python train.py --n_layer=11 --d_model=128 --n_head=3 --n_kv_head=1 --head_dim=64 --d_mlp=384 --vocab_size=2048 --activation="geglu" --norm="rmsnorm" --norm_place="peri" --norm_eps=1e-06 --positions="rope" --rope_base=10000.0 --rope_fraction=0.5 --qk_norm=false --attn_scale=0.125 --bias="none" --tie_embeddings=true --parallel_block=false --extras=["capped logits"] --init="uniform" --init_std_qkv=0.0431 --init_std_o=0.00751 --init_std_up=0.0431 --init_std_down=0.00531 --optimizer="adam_variant" --lr=0.00184 --lr_mult_up=0.744 --beta1=0.95 --beta2=0.98 --lr_head=0.009 --warmup_steps=278 --schedule="cos" --final_lr_fraction=0.03 --batch_tokens=16384 --seq_len=384 --doc_mask=true --train_tokens=186500000 --steps=11384 --dataset="wikipedia_en"
Each number is 128 + 32 x the weight over the matrix's rms, rounded and kept within 0 to 255. Layers, rows and columns count from 0. Numbers have three digits each.

# gate: layer 6 MLP gate, 384x128, rms 0.0864, rows 39-105, columns 64-127
# up: layer 6 MLP up, 384x128, rms 0.0874, rows 39-105, columns 64-127
# down: layer 6 MLP down (transposed), 384x128, rms 0.105, rows 39-104, columns 64-127
gate39:149151144156129130194183195149127155121090133136085145130119137100082138153116110164133176060138150132121127127162118108161160089116057144127062111104087126090094127139173147137123158129169140
up39:150106141099136174100151107147160120105083177093165120128161122180143141164152143126085162064137114114184137165125174086101154132171098129081141118106113159129132150118168108112154118122103120
down39:117127134117105151087116092106123121151112109079107137082152103174132091087143137116130110168141121144128144089156118115181120103182118122113098091168163120164140155110120084158075175129163154
gate40:138123123158142144147113156121145100183133099188081110158117137142114184121081064073138144168108123074205177091167139109141124165199089138223111148134098179095129176108143095149153172154114107
up40:155136119144168198140149095137142178099078105118145124076135163133077139110111115195131063059118127155074160106125082111157122076103133129156148121114098159163148123231025132202094141169147104
down40:117100084104060125183093077127145109163134178103099181115144109147141131164120148174152096089087133140114115143116141083137054149152155179123204107075133135184101058125191181132118089105078083
gate41:127094151145152180047168113181216159144092174166161166142147116163168160162094079108156159153086125152127129083171158098142133141099131121112110155084135106133046148163125142105103140098145125
up41:093130189163160130161204089130210140123106096133176104123141111147174170075137154153150117153118117146141153116106149099118130117092142151145118149133199120085060183112149116116147165133121064
down41:118082125094136129139131169150141109086082203079130128147158103143082131129147112125115177145149125158118084067133158126134173119103143147046118120044128175136182098159102098134102036173176162
gate42:122138105100122148136083100131124169122061157099131163082100101074156117135104070150184134152052197107148125146172121128100100134076183105142197097139100105097176159145152117123119164096130137
up42:083150101100154168070134146091127135119161097086101153115094158099139101101149042156107096106127117173142169104151069214087083112217173099139113096135151165065091100135082145069076130162135125
down42:090119125166148164073088072151117156103090093164083096125116110075108133161121106151130122163132154142186138128197154193156121067101111167149161131116140096107131103090173127093083148111109088
gate43:101099171078133129134110104169140125134162108129112182090117056122182140101126143153137117138128167148147045138127114151145137109089129146077074091159157128119166176153087164113111136146144142
up43:136154065075105115190119142062108154073093188187134148143090147049156112132088114135099143079115145147072159129102099099136095103078110104107144141201104154129099118087114148151145169119118156
down43:114164131141071126195093173121109108120134119071162074087191125126145138082162142085095122112147120111099135129151155116138081169139125110058101151096125125165129084164191128123070163093104107
gate44:128128146155123143182202078096195167134122143147101204152160161089116176119128098113137198119136147122150119069100091137146099177142162196193122102115150171167127131071096157096114191087117123
up44:114171111145108089097129106083105116122079125122101153090117159152140137143104163043175162064134133145108138129146123129189130162147157173144141196154112143162176126094099135059105184134147130
down44:071133176121112102091075170125127105137125112122214173114142137155131105107090157140111161049135055142229147183160165121171157072124114149146107180146049128137145187072151165116125111132141132
gate45:122066124117170093113139080097125126106110077116132162125083106130155188163091065122159113177140098143146109125149100115073151114120120228159170080087151088102128094164133108102103133114083087
up45:149154098131101169137146141130101133208164108130090124142125170114088183083111154089131109134198167162164145103088124138133097171094151130143134112102133163136143139169145131079146154100107121
down45:038155131115151136139110129072122139110143105136202132151082092087139190081091117170182115146123166122058156165110147096077148111090173200131147107165139140127139098128148093131119105151109181
gate46:151112113127106123099137082145098095155156108141183135146195168094136151081109098147128140079152131117065136148129094067190138088152122122152150112175138115129131157143105171173105144118039159
up46:162089169133128086140152127122156141166151117115178122133165178187163079119146083121130124122164115180067110185132099144123143161164145116127137092165127114151097068128129130155113166089116113
down46:117137074079168169137185140166154165103121162147148161093164187135138112134158135143150129094049104143108127088095131158074118144040082110116131086151148096180117144141137114116086117197102121
gate47:154161117134102095134099150154100176184091106117150124117095143102162160122170078107104148107129130124101169141104068107180101111130116095121080095092091123108120131117193193090150129176115137
up47:129118159104155156133144147119133144129138153147118106172133129120228186123166116131136152151184173164162163103184163103172145129175135122140141097133137147169090112211104101147112070105155203
down47:102129164139125091176107099110114153113126118153110082149101080103103118067114132143105136169093131115108162181067166127128161108087126117171111171115145123072117172136111136136143151158104152
gate48:104143104156058078139129168165106117136075088132122091185132152069111146097063126157110176095141094158088122064104157099128115095115116173132122182121139139085160097168135118194108161207111136
up48:159107116115179108156167127102140081118176160026081096129099098115125133115129164188174136126078123167202200096177169170189131137086118151108089157112127130107121099163208107161109090118147085
down48:098125151130198182185132129090116070100137085089087097058128197137078134177145126113138117090095120114081073090143057100127116160163137128077159133103098168080077117117123093149160080138176122
gate49:105105096128122065116118192127076112127104102176095123127125101100196116140120159137103149135084147137102156098084153079151162117108145165111168200145125148142115170068143112137090175148143146
up49:121120086145122110098134128156125161121118125134154091105112093086144082159124141138127152129115127149129131151127132107149132101195201106090160097071092104144107143121132157156073136086169104
down49:174091135116118166141143144100141104088192137107154119111123153155084080141167151107095092147104161144125071134108144134121160131111087165107120145135112138124155138102093101094156118134096163
gate50:132111139126154134216092128192149089123177162149102160167144140103168146042118140107152112126166185056122151098087122126160085132146136086064175180136188107176137152085148132105124138119072108
up50:111132172107145153143106172147149150107121127107083087210089106133102215109096111155146101093116131105113133130084128143130066127101167158148225056128145023169135134107154115108097116103131143
down50:127108113097131127127169132193114126147161114150114126153128160166123089037132076178118124093161184101100096104056171096101125109122122108050169159111204141134153132128139098087167113129118156
gate51:179104076169137214108135105160195126175120106080133134125130117105133111150176114138105153102120188152129099168149122105121130100164119132130125091101118132087115131113134140127091123143142183
up51:136210128126080087135125086130092130109131093116114169088116137131142134118112153159143143147121091109114126163129069134093121123168108155185159119085125123143139104156091133119137107216114114
down51:132115178140172151090146107108153170168157075097099119150134087109118113067155096128122147096149146165154110105134099114116126127151108176114102067180144138115160145112137153157123104087173136
gate52:160122117142138132135183084120100179100120099105118125182131159163092153123126136061057099124084159107159137143135133114154107191172180138148136137118135109168050072122103128127138113095141145
up52:164118147155177138137163087096123137141167110105151135195108144148082149072096153147137171118178090138114141136198187106127146113106124157095112152071134132135154112079139083091123156176108131
down52:172158129105077162090126145154132154095075144114099148090150137092153122179128141093111127162099176104150148113122127145151122136133117162114136143160117099090102144135123114136177116106178149
gate53:142157106147097085161157068167175146142120124144143196112135131094111145173090175134149196095086159149092186141107100037195115089112141115127108135134163085103141108144122151156122165180091109
up53:101107075122146149073154119169088091144150072154129096174095195088162126100171112078067105129165121150161172103087121143100119134113096204156168109146151155191166164137120104073105126161138155
down53:142172103107111106179163080131177204083193181145104177100174139108104151174071159113174190072111128090117163161092154090144143127191090114153109103199143105093217143184159198132104115201108136
gate54:214129101064130158164129193122141178147103065103119133189121108181126066102104094155111069127219129111107133089129151151142095140123088133126122146065122163146145105146107127120161158117154098
up54:103133151128157111168126136124183181134091153088119071148115074116132186099160141140098095120152185114137147175163141148129101140092126123093167201120091134117104136136120138124107140140107102
down54:171120101092077154128150159157116081104130096172124135075065189174106074151139099148071101183123092122088166102107113125114122171141149124200098133100100078119162075096172108084155096121098121
gate55:128167116103102154163170131156083101146137107095129101166131185186085151102066160127132097140167135093148122153139120152161156192154125135132097186098139205086153175158124134077120152158121195
up55:151121128090152123089114167110137079129103179107177191152163185154155185113148131133144169146151088095124125105113105173126100138128095120151109138157105152095089125154075094134145151144157037
down55:175126160106047086159162119139109154119201117083107111087157137096113082119157131163145177086123153154133110124094131116144134126120126129170122069153077056095130119165109082150133129124094135
gate56:178108154143114128151108146126133093167105132086129114155174097129115100084130149104120115120114127095113154108135103119148147130145119131173123118153118202143110097152097121117115134173070171
up56:134143149102188114144140111195085131155099180127096154151100176154134131126120125161093138121149133142126154151147120115068119138093146087165104156109151135091158132129096157133189096162160052
down56:093100123107145123144136113142124100111154132124106109054097035083148164094152164147156117107117075184137156091182156156138166106137139125102137144187168148155121163088119131134106124151083160
gate57:126147145139135130148149111094154128173095186183073204154089166093131181146185141070126161092176123058110130140171119081112144114170126127089204143125142123145125125155160154168101187085098142
up57:152144107110088136134126151097158147085138106045136128098122128179099179146116138151098084124135131098183152144129180128172125073152126100117074073119145162086116154084169103141122142145176121
down57:137184140177145126171105134196073169149141103115098079126178092162107172115154151100186156147135104140115139128113141164166178166124118199144167130095104170087108165170098131131108139094146092
gate58:121086121098135154113182085076123114142125129087134089133105140105114154075166121080158127137144105137179164154123116094129173098128106228129164178124122114169152144101162138131180209079145129
up58:088125126123095131141078091114139155174014097107059156097091154105148119149118143124137110192151132111112122135132142125119154157062083137181122129106156103138109150151112103130125132159125124
down58:108161081115103119103161146108193170170120091130098092134179166088135133139145077066089130144128162064132152100119072159113136159140119161105193082139123134158107137114169117092112119144145117
gate59:131115118121135084123089127103146213126091167157137132122170118133125160083127123149140130091142109067100186190159126147173148104149152157173143137142065076149119142152143136076155062184154118
up59:130121151062113151125175190150093161106113192157126113085130067145167143145088150156136117091160138108121143125156185122143194108099113175117143129173110108086115144170147121096159122166192166
down59:116119131130104154145166158160152050106185143057126166122106085057087135159136166172154085154144040107133111112141102161145108082158125162103129137147185050109116070113159117155082157117106178
gate60:122156141114106119142130130118146139168201088209147197144106111058137113140138144156135168161172153106103162114096114108122131156144123161113108149038138071138146111080117113139127140142170174
up60:129124114158080159092131097183121166181115120177106111129179079136151146073117111117077143167103118106123071110167061109165135116135153117188119170133066186127113144180128103097197142159112119
down60:155092127126184103126115124130156122164206161079091174139083131208146139102221161100108138206173180130106085120139097106116140132129187091161146115093106049135150126128048116105133140160099098
gate61:150089172142098092159124120150223091175116149139138090132106091109105177149131096128178132131209131114120186124093121118139146123174110139143161131096172119191130144173096203132168166146122129
up61:153076109135115167081194181155170161119184098142097117103151129154147125081154103134134192147121134147149129123118130101082103138141192168169186080129119108165122103118157143134058074125151158
down61:167151065134066130151159133090155146096195058135080141072089134160127145135126127107122101162076110054141119126110167110119109122090159141146115089173087128177116167124070154163156136109071068
gate62:109070090140135111162166096092158163117114060186136152101134101128143166179146150119130101093106133125108135166108101125132123115152170135124167147109112102117062051134169152133152125172144074
up62:192121083075147102110099100065144140097124129082109126081119124122102080102135106132106119103138130097153165147149154168104074140134110162120133161145118198130097155144118085145090108159123155
down62:112171136130149149120102117148148154163114112134128126108162166148183192154151152125095159085123147070111201156099103099097063110093175151153110035149147139126157084090132175150139116160097102
gate63:097137116146166173088106166143116136147183113150109103155098086133159107090118203071142166118149087072140174073148205139166101161106112152196149221146134151108074134117132161113149113225155112
up63:059150152129146150052105158085083146182163149159080193174088151146067176145100125138132129150147079134196117167169116139102133172130097120135165150135107108138125139199091168108144072086113079
down63:135106077070144151168151120152110110169104155141081166138139132147115116176143109137088132169114181147161195085126115118134156139122121143145134165152155131144116101080079134180099114053141104
gate64:136104136167155100135106184089151136187140205107109175106161132108114127130191195126134117135121195153135110080147102154096068103137165111145157130148114076106134161139138149111148125161116154
up64:131135152144140135153142086178121154123133112121162125156047135114165178121182121165148085216090115144145172137120139131106066155089038144129133156124120155226107122073134105149102091104144094
down64:109094158172110110141118140146123140186153158063112140136164114088176091096151115089090180114106151163115148094140074117136091115169129024131119165128105093090128137202101103146141096160097160
gate65:105098140161141121179156130210092122110178094118078180092163156133131117179133145089146124161105110145143157151157079167117154114134088194151121163076174120128114149112123173130109165106118142
up65:184097057128110105089155063107098109162161145114193123104143119109182092067130143167136092110131161102123141153131117053137161109065134099084120182098074102104148173087127165096124079116137126
down65:113126102066134174133107209140206078116151091104088148151156124138109119171125134132082178067098127101152172105131154166085102181083147153117132122195147093107064115167108102168093105141109138
gate66:202104100153113143144210183109148104166149159109136157137089139104106155146132127110161132111195124128115129130109167108130155124130137205126120134094113116077111116180154154112144075181104130
up66:101139150095130168140181137171112201084175104087081122117133143085101117122151180094099133118112165171142149183090096111140185139127092127173151128133080115107060127158121131140177112110153131
down66:167079106123110099088131113121089090117125106138166140173103122136110099103139135175087090146151160126089047123116147133108132112104157107174077126116161130195109115141109131129133074092132138
gate67:122155123139167141124134112133089151117071144162131111114089153061086096107106065128140130181121098157099127100153119101131130105146123153120018119075080127140157085100091154139106077105161131
up67:160156097128100108118123157100094153151131154137127119150152121129140099141118063160067035127097130143105056154170065108101148089091148095106121118086127167109100117112176092122160141093118135
down67:143050151159094105196105197119120144102187076128106155086088120107150147106076175142163134108129159136184158126163105145134135116092045164089142129157116150125173181146125139133158157159104095
gate68:120137100115095071050100136165127092188177104102077123189105121075152135137112175062152132133152102083109146082122179145177217170169135141161078074096136143101150106125119195163166083153112112
up68:177123144182130129151138130137141155180190142081147039116077065122115143157127127124127145115139134078115080160097117142148152083075122127117128105086109068161086124109145072097128108097140180
down68:094159133175119165132118112157066137132077129104091116187151155102114119145119113060099135132193127158184099101110142120108114099083168132153107135153101139167188025133144111117139156178106133
gate69:182089125095111123137109126129109127138060119129087105191076066146136149128150071067176187145125146087147128094165174121121128090161107175106113121110117089060156122154072133146135164154089174
up69:134120134121137163052116151123088167086142104105109088144125153132036100171166131160133086073132196186193126094135167095029092093161124151079084115122170109113113079089113148121147128090102048
down69:080162110133158138089102095072117130138134127095180124149090113233083099093203158154100135106085164138188114166057119152128113174118159206134134112117164160179088145083134213165084117134113121
gate70:062115092116120147076186138130129133116106160176129132146098087182169125095082155114196189137140144132097168126155057123100100115159129168115091130077176120064142138113183158147133150087106130
up70:154168111131167161199072099131145112086074155143118144088134120101113195167143138087203115130091189119181126167153184130126136213078099119152140139105150173165131095081114163112137088074153117
down70:129102112066152159122137133061160136156170134134103103151096122065112127182118171147139159219133162107121138092123162122161138091130173097133119069159124116115100133236142132092140179121089126
gate71:094124085090108171120105168058155162146126154107124113113156139132087177130137112112097169137146066078191123173116092146118142132083088104175127145106093163114132214039097100118103128107171136
up71:142180093109143124148187134124126092082201090143138140134105167068146143136101167133143134123154134077131086106126118113152124114127120102168145083111169128174154128136137144163164148085100111
down71:103132124155115092110068188133099148118118109117134169146138068191111146104203159132148140147125156146132164142109115120098119142121113152109130152116085129096099153129111112127126150109125110
gate72:152150115117120095118112136121120166105125111139146162125142089135062142152171120102156175086112166147151122111091149141118117078117105103150095113101129134124154128161119121139094135131154113
up72:162192121181074097092147155096075149086076170140126155139085119129102083131140175125056141095134122167110094132099112131111157110149139125148124092097118142126120144111179087112094129170150115
down72:135130137173106146135097094181145108124146122106079084107131113109130092022085171152169085113180120111096159112149121096155111121204094111092134148151139167118135162142138152111078143124107146
gate73:130088075145129129107143097168085117200098099118065118128138085091090106060139155103129126134142065105174099174126126006132143157127090101184125080105106148141172156142108192161149131159148136
up73:171150139099147141167149142131147094103157208118141155088136124137080129125202190140131090103171123141095115174156082113114108151176150084146077148142089113136164128127148129196179118176120148
down73:113195119187086144135085115112180113112130157146187147146048162123158146173151104143109173136148141172142155095165123151095116130119111142136122127148071110113105089133090082165130113058113125
gate74:137153122069077188071138134088134112131123109136123153098157104121132136107162180114108095121086107153112138167116107174148167138170095077171140173163158102108148081135125137074126183132117120
up74:168112141096108095164116174137145162072137140139119113162166102101132070073156115159131103140119176130121118122077113112080102157115131106149124146149147161124095081084114147096132134079120148
down74:092138134132148125140153159105157121120160119178130108109111127116099227220066144152143132127106090148158089169183125153158090094169114126108116104128107098131131163170140112106090124148090132
gate75:092103193156081090188057123082140093118166118167127131114115127081148150195145136078106146154164159146134164084170095081120137125086090163191112191133175142188165095094113138065145178145130078
up75:123116095083157137138111103127130113132098117144138090114093149115099140150165107164112143132037073143143171141083136118147098112094147139120082131095165147164109097134163116124162134102152112
down75:117155163161181109158118135212131092108160138098143171157089122055184072118096151118121136110107138095192124122143129119100095157105205158097060180148128095182123119163130161071127081101137174
gate76:168111119090119107190198015121163063129134105099091146124153139117182118089103044108134144158196104117181118115134099065108143154114204157169147178058115145147119112108124100114102169137153218
up76:117099105138083157164155119169153124154089157130144101099105152172124141116112079082147134050089068150108155098122145124154141122121197139094191134209106115105134062088135167206135160180066144
down76:154113092113113094147083212106229085037149146082098140116125137081135113121124115081100147154069152095132093208111164118186117136160084138152145113139160059142089143122159120124091116145132142
gate77:113067105146161151165168167137147175194114067171107173162085116094120150096061125112205146086143152124186146136076131152154067160110184164098212126104141138160113152104084112092129077135126126
up77:163148109083118132156133156074092129100115078141159139092111075097110085097139137136129114091132088161112125145118105151163106195060084082143121146151148136134115157137146115145158068171126107
down77:140118116137093114076127141110111087088117074145151113155088120145092180154156172118153133135128121094135156092182140168125151105114148134120143120133169137176162081137140096104054119186135120
gate78:125151122137104143141153157165144136097162171129129138128086110167106132156111163135231178148165156112136150071111131084137110165107072132115115167110180081203156151119174197092081147155108123
up78:194098139114158144148132085110138105101105112128113140145104124109127145119179124126158130126150135124094115128101115057137122118171168133109232171091170163128158112171124120135100072088134129
down78:123132115129109138146147163175109114120164126125138139124132104154124110142152094080144161112140158126086117134127149131105157141118123148139121143123083088158144136155146144051142179157189116
gate79:089168176157109133139140094122128139171076124142127199186138152081156175099111137083171101158106106121086126128136094105140130181127157118163146122114142144217096173105156137173161107113149185
up79:133130122177143061128187154093094128115127092116086061132110159112071108143102155170132159081138171126121171145095140106155145114104124131066147207170075116063144097187155122110138097081151177
down79:181127116145117127103123140161103121154109147155097025158123147130110084126102121156106160150153142135148187105140136092165163145140134156090138137133122158119173081181149087147099138138084154
gate80:156071127148169149091108130160164107131172106177144185187179126135089130136158102096108095110160120143184151120182093107157105056092136174167143060124142031112101133128172113073146131125118119
up80:129136062116117149134078158181039143129134162154074109174180157120098203093116085115154094154095100143135136099149167145124155167125151071104133135096108140144112232146134142131090108135057104
down80:168111129190143127134105131109179128145105098100153094175161118093079136118089070142127072141132153168112142163125096078117170070149064130174146112086143107120145125133148099087076152127136079
gate81:107179169122152132161138128159105155109106112117148135167173127179109141092057132125101073132101102105138155134137112123139193152170149094160121110147096103154109120093103148157126129095099119
up81:130112184125171083142106172170173159134202110124183121061133155112073111150090089102164134164139161080093131103106152101126124126148146130120093110050069160087149124108091117139150131106139123
down81:143139095094095150120137129101155096151144087148142114154125133145112105121112142155101156136087132134114141163094107092161138107141154123140168186122150110098097114169131156097073179133100129
gate82:183050085112138140118144145139188174141153084085116163127152129134107133130175083107131102121108093114187146119128118103096130131093092206170125124163046128055086148151100106093119125181161120
up82:116147110163123104109071168077165124137167112103135124138136106145134043170092123196112161103110142126133124106147048090111129132114122132235177120088139144084188124206121188089068118082142120
down82:087132144100141081144085074171121181109123127064124095134107167030065112092137139121133118129084174098174128135177100067160145137131195102091115108092176129145159144136157101111118135115114149
gate83:126117095104178128126149134132080108152143112081089126111075125131080149118185134199172172092159195121188167156101122114190140130157123198147142141104185152113114146119101139109105157154132113
up83:089123170132109099147127129094111166167178156147127111144056082123100120165158159147182085108189228165126136157129134097153055158124157143136133124157141174181183149149126168184110116106184128
down83:090224118121111173160136115124171102138046147083137133185100100073091156117137175101151099169182104184156096062219058180103109115141183094134093101016095171140122081163143153136146090188198130
gate84:074140157125130165085092115086126120108126096145084122127097050112174166144155138110096124165121126093144177100124116118175093120139117116113125137091130120206121106146188146102117122141111130
up84:138098119123075107044172085074111141162187155119158145129102113097140134073173193109118112123185199153099135142130148102068111112110143103160143092092141112103129104097090117104099174144156116
down84:127153153150165166132118134146153141123138102123103141135124146126154153143121141121139138176095054146169091101137117107150169178145174145153182166131108172159144106150177153141173122062180110
gate85:088109161172139138110039182145126117129152160140117100167127173114148146122171103088180148145132094144126145120115136135096168119161050129056150102109134151178167067140157169203153063076120122
up85:121169078057096114092150114132188079119188119138140183085135086140094139168144083154156130132157103145115095152133137135121126169145123068117143147073164152153074095201121105095114162131147137
down85:088131178200115136178055085104068162127087144075118071132107111126157147142149166104155148171116138130132147060133141131131161112125162182160110113112133109097184130128160150160145119121149121
gate86:147083098138236152117147141104151091192097150082095125107120128107159112086138140118160152087106120065134117118143134122082174169070158101129138097064121073113171124097195140132128068155072108
up86:148143142061180118132165128121070137138237210136137162113146179145119142117106124064068149093144165111100089159127137140145136094153153089130177104071155093119169150079130089135181142114079127
down86:110129144117092127133096152173150154126103120107124094160164161100105167148145104128109181093131130183147130098067130131174189158108094181107146137182210131103123118106134116093150141119116165
gate87:171142117096130093117066082158119139186133030130159121117133043150108119149126083124142132162137112130121135062119106133179161158159096111162132120141081087114133129168102136108137097178109140
up87:128107161132184119170137130112148105143112055137144107169096148080072109190064139147121201099129140069162081157172117115207067143096163155164161128121115193110175127162109167141086149148066141
down87:164071104118177183100104138150143133158215079169120110120101074133131148070151122102133084119127061136115109157129044106149144154104102089200093118151105170180131111125156085168136117124080135
gate88:096109097142183125141039146137160130079066111139127109109160100128149188115148182094210109172108107147095166093160146113144122126124087143145103149094132140126168091111147184122146103105117114
up88:075076236091156172158116128174098153150086076060154125113054174080099127106112109074088137152151142086144143079113112186103116147077120086057118114142092155194099060145108079109131132181133242
down88:111122064129133115125121116206043116092142117161151150104146088122118158115127107106132160169088114131177145149108109173134169134103140172181084162103111152118172064160185217141124118129134178
gate89:077084098130079113123061057063128170112106133099164157116118123159129085142123172126137158149177125141146165151131138085144099105110107132127147101134177103078142115156108122134132155147154105
up89:076098196104130110193108128107136109163132183113104129083148088158092129123148141136123176084156179162166144152118086133143165133128151086121092049116120128093151168174176135101174134114148128
down89:146136145099122168118156128122113109131123144107105086145169162135130185129112115147104125151126104097118134136165118107174121122128160041154120189069124175144161095121132111144129143057138123
gate90:159074102134137144106151159133136150123134115124142118209156185119117136113084118131133097168119089084144091118177121059148050121117147181163131121159197095032118148157138082097147078108119116
up90:131099114226159109108058110158097121142106154135161151110195160144133188129120122143157106120032076135072132105150117120143126126151125087107143157129104099103119097093158129163135128096125129
down90:170100156152129141137218094094115158121132151123103133190123213097144166165149130181144121107116122177075173087098091079122125150088174141157169123121070136071151101155153064158145182122164122
gate91:146109074122158109149119153184127159130129087160146163131067174124127159176145102130155139136099095115101140093089122092135067180095122145130073149057182171171121116095169126087137105090096101
up91:093076126133106147127115117104191114187095123106133086131167102148125130092144148137064158104117125097163148129123136156175075107135108123165113090211202153111124102114122101168153169080142114
down91:139158157155090111124105098139146137090083147163122107132077100125086112145176141112108080082125064127127104113129137112159171138154093153118164228077154161132124203150097179107118103115133177
gate92:168147153158093113091084154151105117128090114165148073092151080150155115108128061119086100143141145175099127121142121111124146147152148076133168169094123126081144112062089131129163149153119114
up92:111091164151119114166143150137170124159101116123145158143128125143137139124161146170140147129102131069143141077095104099106131201143152144184100136112101179148117063138153129120083071134081148
down92:139150086141124114117139144134119166126115104108108138105150108173118095120120089135085074150150183159109160106106123155167125113100073170123095097164153123088138120151103074116083156141156102
gate93:106124141140157147156135113039157147131116122142139096163094141132108199073129147107144115159105102127161157106149120114139083173106103067096116177053151146125114130149118128156068132165115071
up93:114140065129131158120121173094155117125070111089171103204104098188125134186161101149120150149124164104119122109171148102167106107124119136103168155162142116128134079110153154100061097161139123
down93:176092135079116159140140154132072150112140074132112120137190181094151128073126113137123129113132126129125089155112095118112168163089149124061112144100099162124108129149082157141131107114164107
gate94:114106126123146159112194124111067130078176092140106105146153157096137090109084128125098137170138119062123128100154150173082136125130105097176098092156161105105111074109180143129157079114141088
up94:149155092141112100091132085142148148145078185130119130155122096096163130126114149123143117105093190118101163124130123152084089096158162181168176089081096123137155105119133136170106116131080134
down94:091124154138161110101095120089113080136138153174110183084170145156197111133121118167123170121136141152137121190127168113122105179117140091096156202132103120161129178167129137157128089119079143
gate95:162169137150149134174130094090162145125129124122178127127135076151093146110104081169101149108130162150151150142118138167153050111148155161143161082074134193101113108199123180055143120130148130
up95:107156167160147135170082132149108186089076131148148122172173212131127190080153152112078114131106119086144163115157122149099170099081152116092167190200122123140111170098135090111140069157111128
down95:128096112108142118144115167086123144147131099076053125086113152099114055143118104173165104145177100061073112139114117201111119118120129181103093087126141101113166143102141124145113134139148196
gate96:114086180145134166115126072169060115041079163158109175191078182115178187061111120041136113138164191108125150109148122144168132136159185126091164164115135118100081132112144211094145171113091118
up96:153127113133150085163146102116109165163166089126091108136150070120072094184199145161152106155097095198152122136135122140124086158072139174136085132097091120147107134138125076172075129154101128
down96:146132109144122150109140185120180178056046159162134175111153166137071171079152112081178168114112180104178121121200139070162140149094168106148153141160111142102098151112129126109146077087082119
gate97:110164152126135106160136055074101091064068090140140110096133071137103119140110166120133124134059105128161189139131133149178143114100140168091147091096178112143098110137093204089113167200140118
up97:104154079046080097123105148061104158108150089175145097175062154175126077126129155145121122167114067123137162114156151137108120115133101155121202151127187152103157112023122174116133156115073126
down97:089117074144092132137144127120127191057062161153073114144093148108098099110073140132100109108094142099141147124123106105145147140168152155099171126113159177068138159069128145164102187090180162
gate98:183132114203105131134123177134147088088073087120144059092146127133154121154130107139138174138162132102142198160176130131141158075176187169135150150119074165153149117098144118135121097120172185
up98:134140116173137113129124083145147096148136141144116067164062126160147126103126110110104119149080150189146138157142192105105123097100166167160156148114105104121095085143084149101107129183118141
down98:151083140134128142146140145165123123134074069099166092117216128122122112156191117190138099124160131136096117119134176205134160095126140127172076098136117116135076085134234138133108155115108143
gate99:089189128121080122218137135082142129119130113123137197150123137122150142116139114145091152064175157091070138119204123101117167100153136138140078157088146110131094124147112138150137159129171108
up99:213173146141147172175145196121138152130081168133134139140099137146146109151092149148096126135128127107142131184130128151135133148119088100136116136156193198188140137088105113119127131166155140
down99:122125141116133078098126133140083189138118135142080107095160144068105143145084047123130164139110114164138109126097117129109118081144122142188139121118102156066145167089126200070102136085123141
gate100:152086175140101110143044115121146150093104118117172095126138090067087102135134160171147118115141145087173159087119141033147108131115181116080129135096153110137136166103104127169125222132099113
up100:124163133127082125164121110150114129144090134081155142000124075146156128098134215079192059116080162145103160126097141085101098154146147118120099113123128153077143151134186102175153133151140148
down100:089137150124166156161216132102136153112135074151113146078184164154089187153143081110073096127144138126098159091188142146159097159137102101132098150107127127096117162141110149088084054101134141
gate101:066139190131111207140082148128129104139154115122166091081173139089121099092172115137120127111101157074077116103161121113143133082143127139115140104114159141114145129181136116173114168129152179
up101:116103125183127128090158110107130106137119135116075158158090119194100104119139184108114090126156163168126104136177157122140148156168135121112145090130142120149109134117158149102155198143169157
down101:185086054127076104108076138152111096073106178148159154106166196106167164129145139152126127115100105141131147160068143143185120155108163084138132176192084124089134123139098173134152136120116164
gate102:115092130166101121122180115125126148098173138153109165188135154124108153121146172180170107161165116145160155190153118129141136095094154166182151099108131132170146125113098142177114075124064129
up102:153130172146156159083108107174147163115129136129098155093093163166156170098121159094130116136074194127118165100141180093212143153087152086092092198148171140097131136116107150107144177119117089
down102:121121091149100112102123119155112148146143100055131136156105149070123117099116108113148121128185143169139079101108079158124132048216083209113128117107157109134134151087131153120101096120093163
gate103:171147122168185142135166119143119119139124092094133164128087142117130098138114134147148156125141179124160080061119124086094119136138089094156166128137139146083125109165097128134066156130077155
up103:155169095094095117092130114129106199116185103182164098153147162152196117117078093129103185124113143183111104142101095146114101094116073151140108122127056151120175192173082141118122121099138121
down103:074182138148105136132111102145146125049118145173088147112175131139125146102184104118115096146142148086155172142129138067126119138063097141087121108115122112118191172094179110181178138100203115
gate104:087118148129094080138124158133101099114160132131133128143156168114163080084172139120153123133167105095124110106148087147134128207157146167156137112087177172100092152124172160169140141128091148
up104:168106132153187089164162161129170090090118119161150127165109087097102148155143146124121144065123117105198098145131190141100150103153162131106117085155079088087150112145072114134107148078145117
down104:148116162104158115153152158097072135081151139108101091093102143177187068106147108118180124168169134107128155015139121115170170134131093145118121152146171120156098117183103161158160115105168177
gate105:138169155165101083163148109160115131140151123162104164154170163079140116133136158065163095099184130158144138145140121137129150117180188093110125114086135103131156145126112117144110136091106151
up105:127124136112130135175127156183151128119162156121126184125122139098090079092086086118147087154108171129108142127123107117104121139126144154106141101105101132167091084123169121107123163215125161